{
  "num_hidden_layers": 17,
  "hidden_size": 128,
  "num_attention_heads": 4,
  "num_key_value_heads": 4,
  "head_dim": 32,
  "intermediate_size": 512,
  "vocab_size": 566,
  "hidden_act": "squared_relu",
  "norm": "rmsnorm",
  "norm_place": "pre",
  "norm_eps": 1e-06,
  "positions": "rope",
  "rope_theta": 973000.0,
  "rope_fraction": 0.5,
  "qk_norm": true,
  "attn_scale": 0.179,
  "bias": "none",
  "tie_word_embeddings": false,
  "parallel_block": false,
  "extras": ["some layers without attention", "local attention windows", "shifted keys", "gated attention", "value embeddings", "hashed n-gram embeddings", "a smear gate", "short convolutions", "an embedding shortcut", "learned residual scales", "skips across layers", "norms scaled by depth", "capped logits"],
  "init": "trunc",
  "init_std_qkv": 0.0414,
  "init_std_o": 0.0514,
  "init_std_up": 0.0593,
  "init_std_down": 0.0593,
  "optimizer": "adam_hyperball",
  "learning_rate": 0.00345,
  "lr_mult_o": 1.35,
  "beta1": 0.9,
  "lr_head": 0.00519,
  "warmup_steps": 156,
  "schedule": "wsd",
  "decay_fraction": 1.0,
  "decay_shape": "pow",
  "final_lr_fraction": 0.0,
  "batch_tokens": [16384, 32768, 65536, 131072],
  "max_seq_len": 1024,
  "doc_mask": true,
  "train_tokens": 211900000,
  "max_steps": 4825,
  "dataset": "wikipedia_en"
}
Each number is 500 + 50 x the weight over its row's rms, rounded and kept within 0 to 999. Layers, rows and columns count from 0. Numbers have three digits each. The size before them is the row's rms in percent of the matrix's.

# up: layer 2 MLP up, 512x128, rms 0.0591, rows 50-60, columns 0-127
# down: layer 2 MLP down (transposed), 512x128, rms 0.0592, rows 50-59, columns 0-127
up50 113:443469483448431440474447476494424464441532552620560511500464573497561454404471547510479509490492466518573470516446540488526474575461496577593500527579523547462504504464497564482619613615528519504534459479530486412472519523581570550579480495519527537459549483410475538477610477563465535456554408459563538551477495534525491540525508406489486472543455427526446449464491551543498524412602
down50 108:553535533525471496504488557560500555568569514560512518453513490463461540417554509551529543485539532536498441521464444485517455558525522488487430623579465452482395489392560514586463476560443600420529464505502488499504600500376494503448592389533517468447483475419552544454508487514562431431415448482490540506495545465576497496545542487601482553548458516486541461561535467620482528425531
up51 096:497442566510485474465474545537398530481562565523495494505442522487559520510484551551446467521530423609482478465494573449455521490541542495428513499375498576441643550507456452539499515501538474475524549520556415439546562508535584446561443597513463455516446427528441522486515471546518475635503585425512435571381500399498509550461447440491513426498501529484466424496544559461478514454498
down51 096:490591549597538393471485559437463524536509460474522518471437522531571493590447505400496472514530474520435559421528491564470483450509450426511487584596528526598469550491425479509456477525453523599607496498498554426486532470541424505457508475485433336489520583486501492513460534415448499478551538469525537499488556535628523518549463538502521485430507492448479404443471464472575477483566
up52 109:502476529563455516510489447494561458414548489472485578520479461505608565451466550516490478538542490581451505521539479418493508497482420428425550487465426539556560444497425388480551476468503502429431588552592416499490421472488483502476476648528507527580489515560556514476468481521549560502577466528474512437551378475509552499533586572460472508459459460541555594493418528443410467508475
down52 104:453479448410447481551364576528538501574423508500471509481456582546542445534537503501499552516483461498567542506470512502528495554431511545503530560490561469450480441398478472539571570493482493497425460598484445566532511361532528461531463548573489489586492468528414535527464500559504549579460515475412629531520467491496524446554526545579394552536544539567425523449511566551434549515477
up53 090:564526561451516520473454551505562538486479421534505533504483546494471518548398451571527540505486506461589518505453523464472464537500518575421504418476463472483501537583503650470513523597407521566444513482493443434508526564556488572606479567574518432460599487431470524430519594519559556544592561458454467468520542455421406459550556512422559474486508434474548440537500503456511515428473
down53 091:416511462519425349532470444425510462542472512488445508448588503536600489487478446517460563551394454497482535500550429470569559418518508461569602572547564489497507453561489419543488498603513531442513559518438457548529544544406497540502546512545493512524487450432424546478429504528535632532453486460519539491425447533539493425471543493512543468481500597523465485546510466461453530607466
up54 101:535531533512521457466386465502439455406468520584480566555460435544530535421499490579533513490501517515512532489519492465492462454482552458480451502524506450453471498543331571529552566507396385446557528524512377529478476530538471567436459478532553466514571535546603528566545511498570443466541472467456477529436450464399486586469547481504441498388532503568475528452408493465536444524512
down54 103:488453488446456446477477475458556443479512551421598536454474533464465563491594552524522506362509498502490551614428532598472555413506489485575436568583474393460488486485490588519475529457465426527528483463543484531528499476498481540490502475477543509516487489459413436566420490464487465463432502484567560609478418416459458378556508468463548488504539479561446529593594504443503461499461
up55 106:426521450524499501615403428468512569466446510487486436523544439574499493427494528540512482493624462580499520545546440592464414584569520542484540536577445495466563470531474484546491567515559563462540537457453420556505543472462569525514488583433423487567547461536510524563514550523536549488498438511526490473461500523458561498380464443458557544462404505534557608427449528503523426465444
down55 107:415576477511611537528447488471383517515579438515442570587419531518492398517401503539528526526574513562461531508501458470395449551583445509512508528548470489552574431565542534548460528545532515539492476513534465525504448493575504444480428539486482514433484488445406477536496425510509614444544480506493557510414524493528445455489583502483492542607537538541499590579480558487570563507429
up56 092:416498456562488497491532460461477474460490496632497539534527386500555503486486522539483577410508483563630505512468449505497499594465509429525588514482521510510574496525487539478611560617488502505519544485509465511473566459406487550489518527535503522602566510415501517482618448512543491453517481480448435569370500535389492482537554499495471440491591468540537580422467523530471439516574
down56 100:573568469591378386540473537468495517568509482495471523501467541543509460494438502526413478507544493526507449498459415467448504439530581511540550468580536484499487484428486511519561350468537511490579510416546510519420648456487477418423510442465542547550576467559469426579459532492564512442471514475504450468509425443426477470469463522461435522553523463524518474491600520421466511572468
up57 106:562522415587420486489490448491449427460526485506501565525491525435564521402455479436466538524417449522479481498478593520513453574540466589491584535554468552496495491495441493559500529477529572539555490434540400442539633487618534508576476509463478518379492427450469605523459499523482457514503547398458432450541461571586511554508509529509459486485555450576525563521479421557545512489505
down57 104:542528413551506525452503515536499500524420475519585509546503501583466521471563508487510474602584459534583469540479538614498480425615609418534533514464432495556583534466630532498467465469542588518504473550506517549470452475438465367540439456442504432432503439510477472474448505462568525466516500504491435507555506480434546473485554471523514457569508411433557496492528525524595578460578
up58 100:498426474470355435486513471500489487494537481523488529606531572445574483482509476556513531550536519503393548441520571513463480476563533535440463481493503559577512476490451619581513613462497521575527568474496412494487553474543479503380533574445460509497443512469520476514426486443532512602439406482617504524481423466516505547562501488510547520508484441429489476542419475532509557404596
down58 099:524507498534487488504563546518417501519474530467527479478426497475486454416581524495546415595557563510428494491466413474472482477469493453497553455456446472479565466481538436513480446526389583519556499529355493578478522478475563520560502478432425460433542533521599513520492461558497498390495527481409559366479536456485485437462465505468483488396522418393530597491562575509470535550510
up59 101:552494576531477471507415522517503501492493477504440512539413492504531392507542490483584495507561483512488523491498463550566443517497455534524541384512454481531499495498421503434547490408566526544484520540531442563474622547482512537587509543405538431495541385530573507400512499536406473483518473505527478390582430460517481559533493475504553480596573414618486446393425478461567469468509
down59 097:555561531598418457474459425526514504520395421473515601479580473502445555420503449564481497483571478509463527496592528516505476489481486519460533503602549439443519474574453498441465529426469476595488491528533424509486507565497513457506503459545504510561508477387551480486526510626497518518595542444544456439529620555468415550460525491466434393496544491485568507589474423506468577551480
up60 109:504558479410512485547539521492511486516460384515549588549465495488551460421511619518416452385455356495420572519512494440538540485505500473524534574473421490484515416497507581417533499566505544463479493540567549507402459433496458632614520544574536519528477485464505586524534494443568557490485516458440385475492453521468520484505473547507471464533504544559454522489485449521491578521528